From a checkpoint of a small transformer trained on Wikipedia.
Training: 701M tokens, 5114 steps.
Each number is 50 + 10 x the weight over its row's rms, rounded and kept within 0 to 99. Layers, rows and columns count from 0. The size before them is the row's rms in percent of the matrix's.

# layer 4 attention query, 512x512, rms 0.0226, rows 51-101, columns 384-447
095:56 57 47 45 43 39 38 46 62 45 73 49 56 57 51 47 28 47 50 26 46 37 47 55 31 44 38 64 56 58 58 51 39 61 40 72 37 37 36 56 41 38 69 63 31 48 65 43 47 66 59 46 48 30 43 50 23 51 60 53 67 51 46 55
089:43 56 62 49 66 49 43 65 60 67 31 38 58 50 63 37 49 40 42 63 62 50 45 51 64 63 48 59 39 41 51 35 45 57 51 46 68 59 55 47 39 68 64 43 54 75 73 53 51 64 61 48 48 41 54 42 43 55 70 49 56 56 64 45
108:45 51 59 40 53 54 59 37 56 55 63 37 46 63 61 46 46 59 32 57 63 55 65 35 51 40 50 49 38 62 46 55 52 66 47 52 43 60 40 49 35 62 61 54 37 46 30 46 41 62 56 48 61 49 32 60 28 42 41 45 72 43 56 52
093:34 36 46 59 64 40 51 54 64 61 42 43 46 48 58 64 52 45 48 59 59 52 53 53 69 38 39 55 51 38 65 41 74 48 44 34 56 57 54 44 42 46 40 48 56 34 39 52 41 51 47 70 51 77 51 43 56 37 53 38 49 63 59 40
086:54 62 48 45 37 50 43 42 64 55 56 59 44 47 45 46 43 35 47 58 32 49 33 57 49 47 55 61 55 57 46 52 60 54 44 58 52 38 45 36 45 31 62 52 53 46 61 39 32 63 46 53 35 44 61 39 41 46 57 56 64 62 45 53
086:58 51 50 54 39 41 56 39 48 27 67 50 66 55 52 40 49 56 47 48 56 68 46 43 52 43 58 39 53 64 32 56 33 65 47 55 51 47 55 53 68 51 58 51 40 56 60 54 62 56 57 56 68 35 24 51 38 64 53 50 50 41 43 48
090:24 37 42 54 68 54 51 48 43 59 47 46 41 41 53 54 40 59 42 65 62 59 66 45 66 29 61 46 34 54 42 50 66 49 54 34 49 62 37 53 39 60 27 45 58 41 55 54 51 47 41 56 60 63 47 50 50 60 42 44 42 45 68 63
097:60 45 40 36 53 59 47 62 64 61 43 58 47 55 49 47 56 53 53 57 50 55 61 64 53 55 61 46 27 36 52 54 56 62 50 61 43 65 49 47 47 56 32 49 49 52 58 55 60 56 45 46 41 43 62 62 54 57 50 43 49 46 36 60
075:64 59 21 48 39 52 47 36 51 63 71 61 51 38 32 54 44 47 51 35 47 66 17 56 56 50 62 33 62 50 47 69 47 52 44 63 71 44 62 53 52 49 60 35 48 51 57 48 39 55 58 31 48 43 47 32 48 30 67 60 66 49 42 39
092:49 40 57 50 74 51 42 58 53 62 53 50 46 42 51 65 53 60 30 69 67 51 72 35 65 44 45 45 48 53 40 38 62 47 56 38 55 65 47 52 41 49 40 53 46 52 53 46 51 37 45 47 72 63 45 47 58 49 47 45 38 51 75 58
080:32 39 61 49 62 61 46 61 55 70 34 51 32 46 46 56 54 46 40 59 57 44 68 58 62 61 44 56 41 37 57 35 63 40 62 40 54 61 46 49 30 61 58 44 59 48 33 46 47 47 50 55 44 68 71 38 59 42 47 56 46 54 59 56
085:57 50 49 49 41 45 50 69 54 47 39 46 46 69 58 40 39 37 55 49 47 53 36 54 39 57 43 61 36 66 47 44 53 53 53 56 53 39 36 41 49 53 55 47 63 61 52 63 65 58 42 79 43 45 66 45 48 67 63 58 58 62 36 48
095:52 62 47 52 43 45 59 33 58 48 61 46 45 53 32 54 48 33 62 40 25 50 34 66 41 52 63 57 54 47 64 64 56 56 39 46 49 47 46 36 54 44 50 65 55 38 38 33 34 55 60 59 22 39 57 46 46 39 45 52 60 50 38 49
092:40 74 67 58 41 35 65 50 49 59 51 42 48 67 37 40 66 59 49 54 50 44 58 61 59 57 49 28 31 49 67 46 65 60 51 41 56 58 57 54 59 68 59 41 45 39 53 70 48 65 56 72 52 59 50 43 54 59 39 37 62 52 48 63
101:55 43 47 49 46 53 45 71 59 52 51 53 61 57 53 51 44 52 41 50 49 66 50 46 36 41 65 50 57 40 40 74 35 64 56 50 31 71 46 41 55 37 48 50 54 62 68 60 39 29 41 47 50 57 69 59 44 59 54 32 50 37 43 42
103:43 52 33 58 40 48 59 41 29 61 51 52 66 41 39 56 48 64 69 45 62 59 49 53 55 60 53 46 31 54 52 64 41 39 40 42 52 61 59 62 41 50 50 29 61 56 47 46 41 73 55 42 43 53 44 44 43 48 45 50 54 66 44 70
094:68 34 63 41 47 42 46 56 34 27 50 54 46 44 62 31 30 51 25 57 48 46 75 63 32 43 63 43 63 68 40 33 48 61 45 45 28 32 47 48 51 51 49 51 50 52 57 43 47 35 52 60 55 43 40 57 55 50 54 53 51 64 67 65
108:40 71 24 41 48 51 44 45 36 36 55 41 63 50 50 58 57 52 56 61 74 43 36 38 69 47 31 41 44 60 63 46 51 59 33 43 53 43 54 63 44 62 65 57 64 45 44 50 43 60 45 55 52 48 44 37 51 56 46 56 47 35 46 50
105:54 59 40 68 46 53 64 44 48 48 55 46 62 29 45 68 31 63 58 67 59 56 39 44 43 54 55 37 59 52 53 55 61 68 23 46 50 49 63 74 48 67 54 45 38 42 35 38 48 54 58 54 37 61 50 40 62 63 45 61 48 40 42 52
092:48 70 63 59 47 37 42 52 53 55 46 54 48 67 52 32 50 52 51 52 58 45 48 71 49 51 47 44 44 54 48 44 36 51 34 35 59 64 48 35 48 62 48 55 52 42 38 43 62 49 43 45 36 52 32 58 43 34 39 50 49 41 53 44
112:26 54 41 39 42 59 42 52 49 50 35 48 52 62 62 58 64 51 70 37 68 47 58 52 64 62 34 52 46 53 48 44 36 47 64 40 54 49 38 53 41 51 58 63 57 53 39 51 47 47 27 46 59 57 60 40 44 53 49 40 37 56 68 40
114:50 59 35 59 46 56 46 60 57 47 53 44 50 47 50 43 52 65 58 67 65 57 49 44 45 49 47 42 41 54 56 42 58 57 71 63 41 53 36 48 41 45 65 53 58 34 43 46 50 54 32 41 53 34 52 58 56 44 57 50 40 43 53 51
103:51 51 42 54 36 58 40 43 32 57 45 54 52 59 44 46 84 53 57 52 45 54 42 53 40 49 44 37 59 44 56 54 36 70 44 59 35 42 61 50 53 48 70 61 52 58 22 46 43 64 43 39 42 50 58 55 36 40 37 55 50 53 34 47
089:51 44 57 46 50 44 51 51 51 53 45 46 54 53 63 59 47 55 46 51 69 45 47 47 59 56 48 60 54 58 49 35 35 39 59 31 64 60 53 41 36 58 40 48 56 45 54 36 54 48 51 57 59 55 44 37 59 52 50 47 58 62 63 53
098:65 48 57 56 50 41 40 66 48 39 57 52 42 60 55 55 36 39 55 43 53 38 52 51 42 46 37 60 51 50 51 49 39 67 37 41 36 49 43 48 55 61 47 61 48 37 40 48 53 37 69 58 59 51 51 53 49 60 46 60 43 58 49 55
087:69 57 56 44 46 43 40 49 54 67 58 49 56 53 37 69 44 53 49 71 56 39 54 56 39 49 52 41 61 50 57 44 43 69 45 54 42 49 54 44 53 47 47 60 50 32 42 38 57 53 55 32 53 43 46 66 54 45 63 57 37 41 47 56
089:69 60 65 57 51 51 52 35 45 47 80 44 55 41 36 50 52 44 45 63 32 49 51 56 32 46 57 35 63 52 55 55 60 51 29 64 54 42 54 53 55 51 45 55 56 47 58 44 62 45 67 47 55 42 47 74 49 44 60 65 30 48 42 59
082:41 24 41 48 47 54 48 60 48 41 20 55 49 60 60 48 53 49 58 30 55 49 52 53 65 52 44 61 36 47 48 49 45 38 67 40 40 46 49 44 38 50 63 45 52 60 42 49 50 57 46 52 41 57 55 25 48 47 32 56 69 70 56 51
107:48 59 52 38 49 41 41 46 54 51 50 63 61 49 57 61 54 32 53 55 40 48 35 52 41 63 46 54 55 57 53 48 53 51 56 32 53 62 49 38 58 69 46 33 59 45 65 50 51 41 50 41 43 46 39 54 53 49 39 48 47 53 54 55
101:67 55 52 66 47 41 58 44 48 44 32 50 52 52 54 77 49 42 51 48 47 36 48 66 47 62 62 50 57 33 42 74 38 54 52 44 21 58 55 42 48 32 59 62 50 53 54 40 34 59 46 45 43 52 74 49 35 58 66 35 45 44 39 43
096:54 49 46 40 45 41 52 52 63 49 45 56 45 43 57 47 45 49 40 62 50 34 54 64 47 43 50 64 60 40 48 34 71 41 48 55 65 29 52 44 40 40 55 57 44 60 33 46 48 45 68 58 42 56 44 67 60 53 46 57 50 52 62 64
102:41 50 57 54 52 54 41 56 43 54 48 41 57 67 51 56 56 44 72 36 62 46 28 33 42 31 37 61 43 48 55 57 35 58 34 38 32 83 52 54 54 54 39 44 63 52 42 51 41 52 45 51 47 38 57 54 45 41 65 47 48 42 32 42
105:43 58 26 46 45 64 57 49 39 41 44 47 62 59 42 43 58 47 58 53 59 49 37 48 54 49 34 41 36 56 52 45 63 40 41 39 56 45 40 72 53 63 56 45 60 41 45 54 51 68 39 45 39 48 33 41 52 52 35 51 48 39 49 54
092:44 54 32 47 50 71 40 53 53 54 40 53 38 51 41 49 69 53 62 65 43 53 61 49 50 53 41 50 60 32 63 63 45 60 58 50 47 54 58 48 58 37 59 63 71 43 52 46 41 62 43 48 47 49 55 50 59 45 72 56 50 55 51 42
100:62 52 50 70 65 39 57 56 49 55 75 48 55 60 42 39 47 50 28 59 53 43 61 51 35 40 68 46 58 50 54 57 49 69 63 63 39 71 50 45 60 48 44 61 62 48 41 64 43 37 62 32 54 25 31 47 61 51 67 49 52 57 41 54
119:34 57 42 32 44 51 47 42 43 40 42 46 52 66 47 56 64 61 70 55 61 47 38 41 61 56 42 41 45 60 51 39 45 40 36 26 56 46 53 62 42 57 64 61 58 50 40 45 53 51 32 45 47 55 54 54 47 49 44 46 37 52 45 46
109:52 36 50 41 49 54 52 40 54 42 43 54 62 48 34 49 46 51 47 44 42 51 47 47 42 45 54 57 48 45 62 72 56 55 56 59 54 52 48 43 46 46 66 58 44 61 63 59 43 49 41 24 52 41 42 68 49 44 68 62 64 48 36 57
101:27 33 34 52 58 51 68 69 52 40 32 36 53 62 56 50 52 53 43 31 63 49 49 49 70 50 44 68 31 42 40 45 55 21 64 34 60 51 36 56 47 52 52 49 54 58 42 63 51 41 49 64 61 61 54 29 50 54 34 46 48 58 57 46
098:51 36 46 46 62 44 53 35 39 61 54 72 46 39 43 50 53 66 36 52 48 56 54 37 42 42 65 48 48 45 44 46 65 51 51 65 44 62 60 56 48 42 45 32 44 58 53 69 43 69 54 50 59 46 47 36 51 45 59 49 62 40 44 50
094:49 74 61 52 44 69 46 51 42 39 59 25 55 54 43 52 48 42 60 73 58 31 52 61 61 61 55 39 55 56 58 59 35 49 36 55 53 29 42 54 44 51 68 67 53 52 43 29 53 37 53 48 40 54 59 66 48 48 46 45 37 45 59 51
094:44 52 52 43 47 50 42 49 54 47 45 48 51 63 61 55 46 74 50 68 70 45 64 42 58 56 39 43 48 45 38 35 41 50 63 35 52 59 49 63 50 58 38 52 42 39 47 45 43 46 45 43 54 49 57 47 55 60 48 46 29 31 61 46
095:46 38 53 36 37 64 49 47 61 47 51 50 54 49 72 52 48 64 50 54 59 60 51 46 44 51 51 36 50 56 52 46 56 33 47 47 33 46 56 55 35 49 54 63 60 46 58 47 44 59 29 53 30 42 68 48 43 52 68 37 56 71 52 59
105:45 47 37 48 59 52 58 49 75 51 53 47 52 37 51 48 38 47 46 35 60 64 52 62 56 42 48 64 40 45 43 43 54 42 50 47 33 36 53 51 47 37 56 57 56 47 67 58 65 54 38 50 37 65 53 47 45 46 77 48 61 55 55 28
088:71 60 59 56 45 45 41 38 33 61 69 49 47 42 27 60 52 55 35 58 38 53 59 49 32 45 61 39 65 54 64 47 57 60 41 65 50 57 56 46 49 65 41 56 59 44 49 47 49 54 58 31 59 33 40 63 54 45 51 68 46 39 34 65
105:38 36 49 50 69 36 59 40 54 28 69 42 55 44 61 35 49 51 45 51 49 68 41 47 50 32 52 52 50 53 49 57 56 34 46 29 70 39 58 56 54 58 42 58 47 58 65 48 59 43 57 48 61 54 52 55 31 53 44 39 44 59 49 54
092:60 59 48 37 37 50 57 20 56 61 46 67 53 41 47 60 49 58 48 45 36 73 43 48 41 37 55 38 57 56 56 36 56 53 45 45 52 63 62 47 58 61 39 29 56 46 62 50 49 64 45 49 45 45 48 57 38 44 68 41 52 57 38 43
099:61 49 54 37 44 30 58 53 51 59 53 25 29 55 36 58 45 40 53 47 49 44 76 55 58 34 46 64 55 37 67 37 44 64 61 64 75 57 39 42 54 49 62 67 54 48 53 42 52 53 72 42 76 43 41 57 52 51 39 61 47 43 53 46
088:47 60 39 55 44 60 44 47 36 55 39 81 61 56 41 42 56 47 55 36 38 67 39 51 45 48 64 39 55 56 60 53 54 56 55 56 31 59 64 55 55 56 31 36 43 60 44 57 45 61 28 44 20 44 66 46 40 41 55 39 72 45 42 43
089:55 46 54 48 59 41 59 62 48 57 47 50 39 53 43 72 41 50 40 50 48 49 61 50 62 40 51 50 52 41 42 35 48 51 46 52 43 47 43 47 62 31 51 70 66 52 44 45 56 37 54 45 61 50 40 57 54 54 66 55 47 62 31 49
107:46 36 56 50 43 49 35 43 58 51 72 41 53 43 61 33 37 48 51 50 60 27 48 52 44 52 39 52 44 42 48 60 52 63 50 57 43 54 45 48 58 46 50 43 45 46 46 51 51 48 65 47 46 49 46 52 48 53 56 55 59 39 58 44
097:41 43 59 60 66 53 52 48 36 41 42 62 44 51 57 57 71 47 54 56 41 51 58 62 51 47 57 70 51 39 59 45 38 53 67 49 63 40 51 51 49 61 56 61 50 61 41 58 47 40 57 22 64 50 41 45 31 30 20 51 52 39 51 57